{
  "head_dim": 64,
  "norm": "layernorm",
  "optimizer": "soap_variant"
}
Each number is 128 + 32 x the weight over its row's rms, rounded and kept within 0 to 255. Layers, rows and columns count from 0. Numbers have three digits each. The size before them is the row's rms in percent of the matrix's.

# v: layer 8 attention value, 640x640, rms 0.0452, rows 90-127, columns 128-191
# o: layer 8 attention output (transposed), 640x640, rms 0.0449, rows 90-127, columns 128-191
# q: layer 8 attention query, 640x640, rms 0.0448, rows 128-189, columns 128-191
# k: layer 8 attention key, 640x640, rms 0.0434, rows 128-189, columns 128-191
v90 090:064137123086104091158097186089158116101131132104139132123086137184126095125118164146105068144116157167131107152123131139131157112131131154187179185128110112096150128141088136136097120171125132
o90 087:101084104105148144191159135138123097154138139147132166097145119133164089162126125152109133112152122159153080177122154099160133158125138112113147101157082108178131125105120085110111086110150116
v91 089:114157156050045106148187104123060110107096117132121091124133109148081167149135132106163096219149177134163149081073154197138140077162117143167136126108116132150097094111061170122037116099138125
o91 083:076166091112176136081144076141109085145137118158105185165147074154135155042078112127125154148107138090119115187135056083110088127140081145161121133138114149092115091089161136106079123133109133
v92 090:140142078139154075132152106141163156133158129117086071120127110149149154119130158225116139115059116128092092094181097135166144161111107141121162097191176197125124125129132159141125164123136110
o92 081:127104113097074129126147128108132137101127117097132110105208101171162119190153108138121141075178142109101130151149126119155134127193210162135105079149107117126129150094176132115082137079160149
v93 089:103112178075119088127136079101095109106082149200165115107141113153146143121143116120184114135137150055172151133136142102154105100153133172163096156113119146104104119185111088113116113139138176
o93 088:139221148133108115100158140184069122156088150081130205108115155090138158185131134122127058047182118124112138090072138162116153143111108108116137102119148135118119126105130120136117112129087051
v94 086:096098080128146110114117167160161132131100155099125108120133180177194058166108132121133118159196118168110115122115155126085158151095156127153108118154136117115110164191119116168135130139069127
o94 080:160129148149159107131156115120148070190146118145077157129059103093131158143089153188104072147208097138132161103145118065142084140125128127150078119125109151181190079102131150133141096108122162
v95 087:138071083100136162129104112098173105056146078125081138132143137113144064186121168089149095136171142079090088174086117204125065099145060158147118064140139185119168100183137157121077135142142160
o95 080:115110128126150164146138155147236130099150140154104135110093095156126160056159112170068134175052126138131176149152133069124101155132105177090140159102096139098134116115108043107097135116113148
v96 090:073143107154059101143115133111103133103130156115131115194073183143117138091121165134140173144145121162090134176191168134148091117114158152115162173109132093167118116145139166131147175127102115
o96 086:132158121082194113097079102120193089076111114111110105107110096113136165131142123153190100086107113140166127132108095131181181119142122097136138163170176148080151170112126113124095144183175067
v97 091:091147202141152122158121108127081132126174128144115141122159123128126144097094153192117146096098110142165078159094129158145147165182101145095188186099090115085131135153126145156148117173066133
o97 085:167141135159150121066164129088148131136164166164088110157137160096118140114156118155128101159100124115154214179117122081108125133095201117121101118148158141163179119128106088100189132179162166
v98 094:087131093143132148127097105051181147104151137094150113162182098109148102138087053136139121094145095128135093109144149135153124155143144125124121080146126140073155100125112051169125117139118123
o98 092:131122148147116145146114145144147202141099118110092192103090098122171128090116119114111076170176096097149145151147161124131114125134119116142121161130115128124119089153120152128180143149155065
v99 087:155139085118129142178170088154099102138151149081033102142106151156157098168147090137115120124179172152107146094085135155185129156186165152051131136186134169119147135160155238117119127086112144
o99 083:125077045110091144076165088158111197134119116105150141117128102108133089143091164138076141204133175110138168159216079144142140127149112121150118163155105101106133124129090091167161206114043075
v100 090:103145147097114131127125130142135143132138117118147122092144099133166101064233099148128130116123133112105200131146083101154161116140170083154143131119177096112190155091126122086065129071145145
o100 087:176095122063163245208140141198075161137136161090132128149165138094154161155113144127087111131144093142147072135078184115157139142099116170117150139091139118149128180143066140135165154077101150
v101 088:121137122114100167157113114169064110131142092192121170143111077114120138129115155103103177079162096132138164233118099083095106146110129157103146166116139127112142137135119179139091094105102143
o101 084:120189068131103142129095115121176095147168104151136084175179112128101170124140104140141139124113125108150110068142131119094128136092141057100131113109167157155104153160090137085106065185102063
v102 087:124126077155188186135162126132097203092128154134081151098141105180129133117159117081141142087147112103154127132101091131133141129106115083128145125142105183120149115051126132121130149130078147
o102 082:182113166217174122153168093116157086142149100087154129143100148116087097176105065155123170199112167179137139121178119174116171157118126127107116128139150098097127168106136177156148161093165140
v103 095:166136126128060127143151102131084095110080106113124137095143120110146122077155118192144091164160122151039138124115099135162149077074091112145162132057139084180107205088129171151190137077091166
o103 083:091152123131139134119045170133134114152118203191165197110170170141154067111138108097000154085134111188113142107142151148055116181197128153100108130096086118146176165136135086156158144144180109
v104 088:124131160134152153124085067104153098137151108095130172127146106145136070131147062119136174075089177131149096089094111125157099139116099081075158148095129154079123117147175143134151112145071129
o104 087:173091135131064143132152157131107098158109171073111121149091137149153132125143145063116099130139146128066100097150153108139171154156162109135108138100144150144119105088072176126174206133129120
v105 096:143155103170138120193103134088157181095132148137152071120093132143130129066158092176164133124139050123142152188102141138070091180116076144175099139094135107162088131178092137125120121126163153
o105 091:143095116145112148131130144111141128088099160111059161115142152147116150189147121112118108081122116108122124141145143116108089123119166114111169137126105203132148067114049159178076076121090118
v106 088:101158201144147136115153123155144125161141091143124110141084120170140104180171138150094176099076145109103107088065113111099179096107088117149161128157145140088143082053105128150143160107089175
o106 083:140155093199164137087156109114144094110159108076115141139149093148123155161162060102111142167162109154147130147120146147159139171130131137140115119175118139142192179137133091125048103159154168
v107 093:160106119144111149179101135092125167106131087125131122142143145114135140137098071099116148115095109167162116116094143116122144189154114209086170094158126124060056113116138159170087203128083085
o107 085:126102142136096117098142071207139170112185210197105070130104110168128134079178142164154142141092123116175135122115092155117142113134162095060112177145172080055155141134123140072179019150117144
v108 094:128158145107087128114091090161112123163186131148131132104163132100136118133113059116156148164172175129127181106070080154126159099112078133085133192189101152146079167122124126131158094135094062
o108 088:095131109080126149141098134090109129111179130146154160170166111092086111177120145189151111104074139148063135159142036142167166127185117090177091185158123125148152103133138096100085148185125131
v109 090:178087137101128126082186134107111135112048148169081112163155131101114114114124121152120079142102150141094121128111130125099123125091151127167106148159127095105167102145133123140098083103165167
o109 086:084103147126154073140146093099126149117142114085139125137162167112097158099092093151166086108112110151089138137086181131119135090130085116156085149152116199201117114100097092077120154168094158
v110 093:118100134088127149120109120142145167090150102108058174114173136132129166114129137101141120129089029176153114175156137131112109103126108087085163132083112116152116185154124062136190082111120116
o110 088:167141094147069103130150117137185078150141162118151078138149140064128129069057122123110187101093130122132140120076159166209143117125117097188151230076085118103176169119078125113127118105091165
v111 084:136150112146118153152155145141169137146083175101069133171138136124087135051142145111084172133055129071112091090131116143140108172081129112144103059089118143091188082091185088095132075113173143
o111 082:044105147120130155112135084125143093164108104085152080127147086120109103113145067166109151106093141210225171108083134163117154097098071158142134142127180167103119147133143160091131187085168093
v112 090:142124099139102111149195148142175097163142167158118144139108091156172146133075075083084124123115057145155119065196087132102093107087136135102102088136154083140111086135095103087156122129111122
o112 084:091107129152073089047135172098125172180148184087145116119178154158073139108151122092155136002137157139145131163083086088168192101156135160122144074077120134102100140151176154088160135190124119
v113 090:171085065093071173166050167126104169115149137122156160133102146109131178146158144189099120171137093056115060060139118100134187133099179056080152104063106126095111138139152075148118131142138124
o113 086:121148121070107118098120070165155118107134128094113125085220135130143129097098137125162142129094098143081159121168170136124076114106176121110136145129117087172145136037159098082158069149103170
v114 088:112146177128090113142100117156166105113181073130169124113123227172180109137179129133117150065117120093118146139072097134090135161182135180104160133118087161105164148178147085126119107141180174
o114 088:103174130153116100137089129121162097190170121151144124131190114094095184082124132131156089159109078101183123118094130111096123114134167106125210125048071158089164169132129203123091132108142166
v115 091:087136174142181070120172113132188145144136131088112179138130106147135119159151171163128165087155071093126109131122176095127119087110140118133108210135065106173101138141084112113114150121104118
o115 089:122108137150140165104065133159190188117131124122172125115144149130159119150097121105219148130125167104125134073157109101099144131072155102145112095054183089157132162175161167114057126095100074
v116 091:157074179162101103135181153136183139117110103159091137125120167118156088111180141152070123138084091134143148114117095086094121110120144099134182114153143148110154145079150098143165144108089151
o116 083:148107125084095152110061144151093101109160133084130085131141087130119137137168236122115127115152171120098111126100103073150139141095146103087049165143121173147136153074091150082150108167156135
v117 089:121133114117085130155119154144133167084161120116118121111094105153096192151193143153141078147081086074127108135169169105139068129071099143113152150144125209166159105087114125141118148125101160
o117 086:043130116096091140135115138133186126170149169092089162183136138117137126082190119165131138137156152163160195133106082124045102156136211202120135132159158096126104083207116113107101112133107107
v118 090:155101177097092102139144169137130122098124171182178126148144134080119146117118110118155070180102138147155138113069118124167108173138109097197100151143133127073160138105145129148119090162083112
o118 088:175105134093120192110109063149090114154146138161114140115127117117120140141086082145097070087099111143116086100122079142112183135117101179078121113152131113072064122137100163123115163143158124
v119 093:104122149149111132145101131084191131153076071145168195146117088117128079115141111127140135131081100125097126126106146162127165109108108110110105133143126099106165132134154061093165125070115113
o119 089:207112080173107135121079144146108077146145104085080098105157127082134172102124095131121143150083202176091088104091159137149112140108135154114157142178111182141132132133124145199099132122154074
v120 090:137141105170128151098095140157119140109088192171115094130112073130167131155059136114130102141126127140119095133101101133087146131143156171136153164165173138164099084135131140141073125149109200
o120 086:146070132090169118150183177130134106156118111105103120126124164150075075163147121086167150133164142123121099075129138137132143091117132237151093197186102160117160087178116149112110146118164046
v121 091:149154094141172177137147093132113177188126130132163158070162138110171138139150085135144149118127119156125145102116102078118130137123188126144113130162149113133140144138171097096151174107182092
o121 087:163147151094138159096099110074079076083049148119142117136122113116148114128147153119137141148141168096128111133094148175149080136128123112164101119138048116091179115172172158111103117121130168
v122 090:177175149185106098128150115180081142174095108160151135110120137107155091124123092046135137148151143137117182167093118130158165190111190143144085227144155182140144141156131107144137161105125112
o122 087:113153116133135162166149175153065100097102120090091096120133071106168117148123065119110110174119129134169074097150186143072141141130095185120091076124121112070143176142161132143159094153093150
v123 090:134055102113155119172162144105085131083179113124143120143135188183153112090155126193157122173162138129116134121122095143109143088160039131086158133122097120128114178126037136130135111146076082
o123 085:158128141141126130106132084095189090119169121132146134132136126089139125152159174072128141095106151134149155147104146116104131139109092106080141160142130119112121124130136132141063058097127186
v124 098:159160133121111146116118129163075157173132096108102081099158113107141109125131146126120149134120148163157187109118094167151142176135177120073098147155172171140093142063105189098164091145134087
o124 093:115109118146128147149077086180116100116074145135122160124114112118107148143148117107164092132134138156198113169130102137152075164164045107131091128094169118121105121109082157177118120109114118
v125 086:185106123150119108145114073160095106126125104141158121100147094188127131132121168130132085138140106156145097143143114136057051161140073123065153141072128150064143102120124181101122111137077142
o125 081:095174159131121129113131176082154090159172154099086129153164107100181157125068128078088211093092159147102130133106124114129174159153152152200131173157140153156095110111178183173104189109135147
v126 085:115128180181212076098165093168103131177160111165075131169166077101090175123152118180144150136101124105146103151133164109125139170161170127155110086130095134112128112099131085125180101090094135
o126 084:216104132090149111144097106109066118085151169154121158123076167146171097155138121135133110044135149096132122156121130140108145143131102119172054145095137117177180195099104116148167173091121116
v127 092:159129176176174101151159061156161162102132151102183143124112127127123033104111081164104124116101069111171129159121162100113137170096103110163173088130133101117170126143170146071117154140141074
o127 092:115114090140160157195141203161121110175134139120077108079122124087119114119114100149069128090111159161131143054171108198133079132100147140141062154088145187145174122156098146117104179114136176
q128 103:129090119194124074120170098154184177130098053147143121125110153190174092164085122184165163157175114074156096125144109136179129096083134108107132114100138115127185152138149115143144109139140203
k128 107:112127130153121154124112141101150156104133093123117137159116134143184137097125130144110179152157088157115087094132069146108112163127105121106103137135119124123115140125113136141177088160147174
q129 105:082145113156124134097166115144124151177169111133149138135084165103145128186147080135151143129194171098141143152084096179187139127160122165199175162113116143098193103103124156163166080098157125
k129 113:102134080061113118145110103169146148112125087129161168170051161040138078088148159114158134194148090095114133106144162145148179127129154084075127160160094159110162096126128091080108103094156082
q130 088:136084168151108147130145137063105097133126136146092104169181113138133153176131152202107117155110115078103124150057123076065157144147153110110100107122141047151110161093148160119162143126157129
k130 095:120122161170121086147181110090167159165053095158149122109102148165136091175148145109134179161188141154124128101108144114134078160156137148128125120078148116174122080093148131158178061144148126
q131 100:132185167109150131102092160047122162140145157123117117087117117107142169159082150100158098086133127165078173157082114128129134209194149115115169172120149114130142114125155146135117110139113125
k131 109:178087113145172112198108167080147117158125183148109106134101099139128107123129194126157058124091138143116102093078146123089157171161124124132139135061168121162156056099167137148150130161135100
q132 098:171099161109105127173169091149187103145153130079148168140099167129165128138114154161103073107126142083106143157069090146195179174193119135147130150136098187100130074124151145153101140093110128
k132 103:115109118130145222130152101148151099149138118106147109103166190073123164159105128170023107164123116157140106158108125094152166144154118161159182089117117131110134107148129166152112107148128116
q133 097:095135109159106120095118165157165064113132178093133160130133122124135140140091104095144112130199147140169144143144137097106142132065084113090139131088093144147125153080103094077138128160112093
k133 104:118152157150121115109072179129198108127104143131212134135140205117153089074119103144185137166125079139179116148178106124138114115081128096080176176152103179138088101113093106115145128107134109
q134 103:158127169133124107136114136164165079168133141126170100150091103100100089192138142140176085151130124083168134151091163102116142119138094160106140175086083170185142166044105149165156164139111147
k134 115:156141120085134102122105113114155072154101147176166108107148125072160153201147120083088142127095106094180171106101195116099153144154078117104150223173113144133126121099089101135137141150138124
q135 105:211195140112134138114148136127107116145158100155109118185167166153122053074101150155133136164111125082125108148181126147143165137177125114145184140141153099122117068149088095122113151104081108
k135 114:130160115106094097143146130107113131135113099110158122164132136161069159113118153168093092136195108113089106132110136123108167093174129124108102115060142170131186107161078153100133105070136113
q136 104:123166214135149147126153170107176114080145135133080100157133161096156126118122117140125127119138125139117075126105174108174162132067147172150140142137135095184129138098149139130059127124092136
k136 108:118141162126175148163167050097181162111104130183179042089121168136173129130125169074102095105117160111121107147088154156090121105150126151164154141167140106128137184111147177105100109163084123
q137 103:117137092078145097121154146155088107118105149089103167152109090144152141082158133108167039098088180097145096162147139144153139142114079107086124164078127091122144109095116131091100111203185151
k137 108:156123178066093075129060134126059106085117195152099131173088121172161109072121156114174130121157110065100157054126095110177085138110109119129144197176107066113164078142105071160094150134140108
q138 101:154138077160148134138128160141114159155184186169133101122109135136169088187110135206131098165151119119150125124081129090094142097106158164160161111171158074179151074159144129106178152074146158
k138 109:154089134102097141098103101150107104165105148139088138109073155139103132113132093179100058116140133152181081096091167080112131167100129165150077105078166103211140068071142101094163116088125143
q139 105:178126084127086143191121154139139130136096179117115099125067182155150147104103136051153135105136156144093169141120121165109164169139157144173137100124112137128061119148181101118129116164097076
k139 108:138099144175128151172133119141166110103099126150138130130094134146122144147150148114125206089136156100146033115083142117123141149124119169218098080042114153077154148129096139079115082142119113
q140 111:173168069079157201143131112200103156122140122109171134142067177124190101094061079112130068170159136116153129142069134143197140152137141157131113095124191161126136156085119134146126107109113169
k140 114:152118152062153122106084097187159160129127104094175156131135136147101145124117108142098046156118112153156164089074158134134120168149122137134081082125176117160181137152141149146106185124095086
q141 094:111141173125072139148122170134096153084108129147134188123103187082142128137123104173120091170089133055153127196160121111183115145151143142129146073123086145046150116087118178123152171078082183
k141 104:158112125121173104128110169121130142112095123088150151183162158144193109165123143186105081175128052132117105198143049112165177136092087138119087072089126099160133115115111195139115161089106130
q142 101:125143144110137137145127178138097156131151101144147116136105120168137144115106210124107150088129126083146155108200089089092111098127125122082079157124110160112181117094155162149154156109142160
k142 109:079174177093121184135216220155144100097140113172120184151074157093160136162076136098137124101105135117151153152134097097155139101110099170094132117160179144103146162159128098131144069154136140
q143 099:153133120038111133075167165211111143141134103141092074176146141163083117147125130092108131146141169121075133086177129145133113144128137081127110137137183138159131086149165111119081118175103119
k143 111:157080124077084114087091136182082173172098174112117089183137133124004173113091096204099102072174194101159073082119125177136113120109170107145109105129166082151175135197135121174083131133083133
q144 103:209117103079237120180126091102086096109198117156047132090128162144088137163057117087093098082143098110190136163133114119148094152137170127159147114116098128125126102069158141087150141093107129
k144 107:094138147099180111119138174100171103118162137144124134097113203168099173121129137132089079135166161098180145097126090154155095155133155157111109140112127206146136103154098101122118142096114097
q145 094:159071071147122160127176127132131102124123125075120120183132106163110094151138170158135131105140107078095141148102100101089134122142120137092124147131104155196112102098116111166139114147013143
k145 102:134084125150110169177132080159105121209060129145113149147137128148136144164096081168196123104147143110054120110150110132103131136178167149174194180164119093117106138175075186138144119181129113
q146 106:074118109102090134106140093098094157124133212067158167109122181148138116101097064117086123110095140130096185129115139131176134102172158126144059089111118137144149145156131114135093087141113120
k146 107:095173152128127114078124101151121156124113100053153136056119186125078102177094127116116131120074127160091139156141158131124129141158159118124190038123069124101173137153090149178100117107103117
q147 102:118126095068080166114076152118068206117080136118082145137123097170106065197099092146103139130117147163094167128145227175105096065172109095132132175197101078148181150091096118118114134125105137
k147 107:142138140090098122170070118143099225171116104171098110135104103144052167145109141183122177113062115097107127151153218164087137086112143062128095137061120055163183100083104130136128155095086184
q148 094:082175120080126157163133111068128148096156131109133092120115132114111143085135112096108117181103161088117123119102163182126132119088123121133179167127091171133110125140122190099130190078102136
k148 097:100192158101089120076152074054173150101093112115148153081131089141112140125176147104098118180131160102126065163119215122177118111068159097119156126154107084108110144190124138083099150155158110
q149 103:139045109128128197094134123137119109097099146109118157105095142162154052129154131152158231113102169104089122095157111147171120163141156159133067137141089139156108151177094121149084108100124148
k149 109:146066079102161170096151082138172135191101107153120146093075108134127098135145166098222213106090097121109133134113120158157168184169109112139133111147095123145112178167085146197116145129110140
q150 095:140151155133101086123097142144142147115130143173170124094158107101097151080135100090130142095183128142095133137153129124115150121163111115129127060059174079157092077116130135187076093123148107
k150 106:141145176156112075080077155146136147071118116140165082142120143116132167124132145069139132077157153176106116152187101141115082123143130076103082095065148151118102146067149133112129095118165095
q151 103:159096061127128169109140120191100124167150149191143106073128146138102123129151111160114147156132117127068173128135068149116141094077085091158156148150097144153091105119143119119165115114129112
k151 114:147089133136096156049103119135082091125184145163117129170170188135071113137118114211159132145096164124099134189119134155149120149095137102160157134114095111110048108124101125089125080107145114
q152 104:102119128138153099130146118130122139145117166141125161179184166119163098175163104125121186137201170151132125152103069187124119186120104143098114107067106146112071097097124142170190114109136091
k152 115:175090086199107091116086175134119077126091093134103147175136179096123136115125122125104116102138141093153064083093099127150105168086093152117121137118108128146103106113132148151105179146122075
q153 103:141205124133143130125166080130125158174131128118168164124119133143089136123136175129105155081091119114149159146187175124133142098070144123148156171123086109082143027107085133108153078123166104
k153 101:135150095176115093126172119109094069135212132088139173088141054114099129107145083113149143089077126129149182142155162130145144127133112106110106182123134156095128105127135101102154106118136101
q154 103:094110074141144121158081157073154207141118144100088173147130145172107167135093145149167097117128124166086141134086147099147068157130181129149108182191124138173131106153118107119126112165109094
k154 106:139083077116175152152092092078165202164134188088146113140147099096154151124129141149101121117102128102130163118073101126106147133149125173150097112124083135096161141107157080110108109129143161
q155 106:163125062116106136159107169138146141116112109120094100120095182157162132131149141111141109075110141095159096122102094143161111136119101122120128138117127083157190114098122203129146155100162126
k155 110:105139110107083098147107173121095157098139092124087125119134151151129163100132129100138130160135150132147104106143084129138081123131122120101123151119192125150174123151079136115116083100146066
q156 105:138174151126154095106132181131118155103114156151098121094154171098087079111081151127106178088107154172102097127172129175139142143099118106106149145161097075126134058133136151138149172170154051
k156 101:109109162146112115075164161109159149078161136139120160183163152125118101103138168130096203103075139121106064191143080178156162125122085106154126114062100074123122097125133100127101099136130084
q157 098:121129093134085202142125178158095147134144067175049108140142146104094131091125096164108129141176103120146141126042067146130137154089163105091112066125093089108106147111132169132166129133117120
k157 102:147065125111092159188153151150115133196122077128123190147126142156095196127131058112136140055149129094138099078075092172128086164097163083086102115110119115133162086163098137147125078157143121
q158 099:135161128133135118155116116082094102083146176167057095107165109087108124151126064163057081158148069129159191115078153091156129149099123102149119128158103101130183141182137109095173125093118100
k158 093:105170079120151094197140087134124096109127143143153163077113129066072071146149145191147068162106140127175165115127160134153131175058153171128213115111124149115110163121109139081138084118131133
q159 100:112144097146124153133165134181161149107131078145208145154100093126130130145086140135185159116140073129095145119105198092149083037130100181128080176056147137166159116185070084106160118161102128
k159 103:101127141139147154075138131124114160136130148130151167122165080075110142117121111142126144108117142147055167110156163159148189141113138114142069088107156103152128154180139140103153149134140133
q160 108:187141107136131120063146108135148125106171107168139198126077071132095129063062127142131116055137084164120149147174118103155087160121147156112141137140099094117117043141097119109085146141147115
k160 115:139105130152029067088106095226115087139163130120085179148094104140072133173126090141098160138123163127133111145184102212204043111116179144177173113085142082183154133087122111148110106184112151
q161 094:137098133188115152130108150141124087079145121111105153119174155169148095110169102091132147147118121150090114128146129186110157131110140119132122146122094135128096179148139159148120129084116154
k161 098:161086133170121145137152108115124074123175123151108138102131145142124158159109166112103156166082105116113115168133104153147152097122105132179106093104068046108116171137138129155123145067119207
q162 095:129085158157155149108176193120127124115182131114117125121092151084112135078101162141096108082149100137140084110146134116124123101109114127093171204175114107081121127077123099089171120187139096
k162 090:131184079097192130113147181099102073102140129166128149150151210154121132127141119178123083107136165106130141118154113144121107091073111162134169180119143172103177137079093103127161117154107151
q163 103:119158135149095143077148115118121089149104053055140097100133077142146176100133124203122101132160156118101157100140076150170169105133127138119142159119121113168099122080141179084103124173102128
k163 110:092123095110081123080083085136108171163157107132119130137104090140142092100095176178155164166137109122149165104129096154162099088123148084135143099161096128127168113130187150138148071117126145
q164 088:159117128124164120079116140104047105153156173204104086150160167108055144106145143132184160145141087101104174150116136160134091145162139162157138182109176092097124084111176120057109173135201133
k164 099:152122134090095084070165174099122166168147153146135152109140170061066131130136179129139128122121155138156108150142140153095062135109096143141115192059123190141128065107147111127074089195105118
q165 102:141105151070109100139150047107060180078076104070139235167130155150201118134142202123114147061147147090156176151135118130207147126173132133099122084107151085075133099087143184090142123122105108
k165 108:131110126126081105118132130137124182115125106096053151114136146115149094160170196097081131092117092138115159172123117111163226096177137129121066110069093095110101126131117113138146154110061100
q166 101:115128110098133162124119130119081198105129149073090189162090130150167123111104162119098127119174143173117152097078086168135142128095124053098128136133117103081098147078147184100134092099150110
k166 111:146158081125054145098119184154136114164171137154096134113113175086109130117117155140146105126122177125153134126154077130125169068101111129142133137109095070066198161104105131161172151129135179
q167 104:111126138129070114149116106129137134149144076122123092130091108102084099099106082163094103111104092120129117145156140115101141159141167120118155140195132134165149107093123144139153151159070144
k167 106:090174126092115129157055097131144192087123116149086131202065129117151125139140092133091072130090098144102137178146126136106121099117154115107134158147138096182121132107127111133172111130086131
q168 102:173131199071157103112109130134088104163128169139099083123153155084095107146182046074147172135125165144157191125142180148147162190131146127143081168154088182141174112143123134157117176115148114
k168 109:151097150088136110127103145128091113138105123126107130089164165076077172062159130111107175175167154144132135128123156170118145151063124070121157096138123156167138089208095104112125133169101149
q169 095:126134150105130140113071113124137140136159112090153156121032125166137173119102139151161103079055106125108156150174143121126133194136138175138108149150117091154162142129086100149094134194101163
k169 103:140100131098124137146020131136115138142196118153056134122069143234179172185109087102166099088071088118132163110137151175067136174100080138201107127098097119132187150106086102155128147164131132
q170 093:142110200132113115119150119143125129150145145098100103132126102122136099157165079127062090158105138135057147125192128146121179132154084140157141135199122128192144110109174146095122110134117205
k170 097:195139130130153145101158117144119104127096144146116099078105147136096132149168125197073068141153151118146125122151160167120091156150127184195145100225109097125128140170141127118095142146192197
q171 103:127143114147124154132127087164111109137125135102110141115098146127176191117110099060137110166145172188133119103102064081139105132133087149126160167188097105041154136139145109132143154140168169
k171 107:150141151081167126113148111135118115119114144089107153150112130082165099143074098153141062141111126150120137150122130130148128159099085184101124151148096116085139106095151106193108138139164175
q172 104:084121121066172103163118123172079131151154153177127112201078122155141157198169120153081106129106120106116124119151118088183091120158171151135116102081116092205129179135163165118092112150174112
k172 105:140158171074120128085067049145099209145144140148117100153103151107152122147112116114069124148161191110132116109103158174138110165141179150168115115125101118148147076137135157128110028107142083
q173 093:124110161162128147098115120123073124160172146157144120120136133107117160152114177112131191124094111095092138118162141170120157144199125087146082131129113107122118206098143138130111125144148156
k173 089:089158136119133080119145154095044130162135117216137192076139096112108168112077205206135176113126150123139151134104124160109144152177087182197156107090103146131137133138137127134152105138094121
q174 101:142146175048168158110147116095111166108178121131109159153188104100123129103139098168126145131094096115151112137093092163116127076117114083073146093144104179115092085127129116134152111088132069
k174 110:150138167119058177116158116094102174111126121162124116112134144129130099118152115106139088099096175141137147131142119159073180126105132124106171070087134151099145147142082143124127178133077080
q175 100:178122123140184121116127196102174135151124181162121162117129199153089115050122153085123189147203106170138123085072106152116131121122155113106109152124136110181066089144141134120078120116111120
k175 108:101133129132135092098177175199169099213152124144121147170153115111134110053101153084144127104126119132101098178120110122107091135134072140175131156062075148079150117129112189112068083132123172
q176 098:129138157178081129101113105147157197117117128150138154138107135103132102114094114125169155151127092117110078121135088150134194174165096108153161109120135110146071134104152101153129091123155127
k176 103:117179098157145077123113139127099143149160083165105087139058177170091164121062117151073085166142138182127090126153143174114124155158154122163131126166116134134058141142151145142165176143131105
q177 096:185147114087140086124112107182147103128128169137074156102175187088071075255140140133128113084120125160171106113143140075198113105144088125177066127095138093137099163110086150174112100126083086
k177 108:188115148125117059116105105158176146152139191145169057119177143101144139116164123181126166082110189112114135122163115152148146122161146145167086145133150152132086111173171126137115153042081087
q178 105:127084147119110078121131190164125102152074101111177108113135142179138113092122146122105127121190189145141100125138214151155166112118057128148098228123152102165176146124110149135127114167071156
k178 115:142094124091153116084151157126129085199090182159179136168138069076108097135103104094144149109126159146092120155161177101106174107124058107124098163108111122106133178159154158077119177143074167
q179 100:138125123152076173103088180118121134144115119134137144158160129105134157133182177021161107123164128092087128142073164131112131126129081157070121170123174087096170157128124133092114100136138154
k179 106:169148125131144190078091189112119086127169131100173155078192180095056146149115124110180089117093138155138114123127156111146112107121098169144149166105167069163197155100163133112115122160192106
q180 089:145159160101158102132136126101088124120125103158103149134137143106029111123108123132210111089145132137152200137130177152146128121083137108085093078153108090117145061118131138088092130121134078
k180 088:139145215119074125128123146105144148153109198162170105161172135086102108104122180114115150145138130142161150156110123137106189076134117060115073122066139116193149087123134114107143094121123085
q181 108:164138152114100075138132152154146148127121160126183135150091155088114127127121130175131103119098092141098162112092087108118085178185137088119142101102153199125143156170116114156112096163164074
k181 112:114169110187151113124162199166155148075114157124149120139125095127107144120121144107121088173156114138100145139117114112109121143140133098139162126143167153151173127128088146157158037134133109
q182 094:153109174124139120107144121141109149108083118057097098109229168148141180151160064163136139135186108112124112115066139150128074081113113114100105181124196094145114113086142058159126112144118136
k182 100:154121152117151141107099083093102180128147139104150059109141231128160145138082150085121185153171121144123104118157131104084089142090142116091096129117104145122168132081105156151137156132076105
q183 101:203143105152104102072153067152110151108121150176132109116178207102101132116150092102154138155150090082113140105139158093169070080216072141142110166113139157046100150136153116156129107121161155
k183 107:159135161152175145104178102119155128139138133075139132128135162102085095143131141114126106180079136120120122173145181131188136122145132145084122093138147108075127148114168107137126145136150077
q184 099:138135103156178107136176102183143136129109118160145108173150149135141113117103093126133130157142111138141096127118150148082086164121129135186106078141100081061106122191185081121133117116123131
k184 098:119093159125143140136136125115088105090130118099130081173144147090172088179155054120127078130210133139160102091110097168111128121101100175166118154118124095105122119141168123095081157154114113
q185 092:143121129110157137099101151050131127154147160099102149133181139071112129179140128132100086082179136140152169116099119122157130108119141088086146139127127171124108089098128173124115108160125134
k185 095:201050125143112104113122124115191112155085158118110057108132150084092110156167171154135137154183139122175126114134164140195091055077189101156103146158086158144085133088175152142183125191104156
q186 101:193132121096156109169145069156091088084108115113191189182144091203067141092138098082088094121096106094139126172123135174144098103133084093096119139091143173144161160160167076149160091073133150
k186 095:161152166161120110111121118121069125102124117163173131177105132114132163192104104122078149150120119150111127136141106098148147154101065112141147155094146069132144166145100129082109123130147090
q187 100:161196195163169162082098138086106128159185124140033122148109114095136108158170127122115140075159110174185130158146123106148130108139147118131059167189133128146188139091137157119092135128042189
k187 102:179128132190157143150118133088043054228166123168041136063170158135151114147179168197148148108098174130154144150157086166069128124138110134148119138132155079129115109110125172089131153148094162
q188 105:143145164164100136170162105133151126119151116141140086133186160106126105090155123100177111113110113123167149122128075110139139117094148144186090193193142176120124129124155082127126107126130099
k188 112:194120150150138193139175092083074109124183123116136099154165151155150108109098174107134119103086137162112114105174121145116114120160120139093149141145157132076046169167148138117136123153126094
q189 100:112105086152117186159148161096169110090107099067111181109137097133168146087132123143142111056132152188137163169109097168128184165086128114109141152164130144103129111154133116193095135113163147
k189 097:095125061174053167140118073115174133073111094059125133092143127142098137144146123151123165066111128147125121125148133093146162075149167118117118157177126097097068132130129085223142187176162159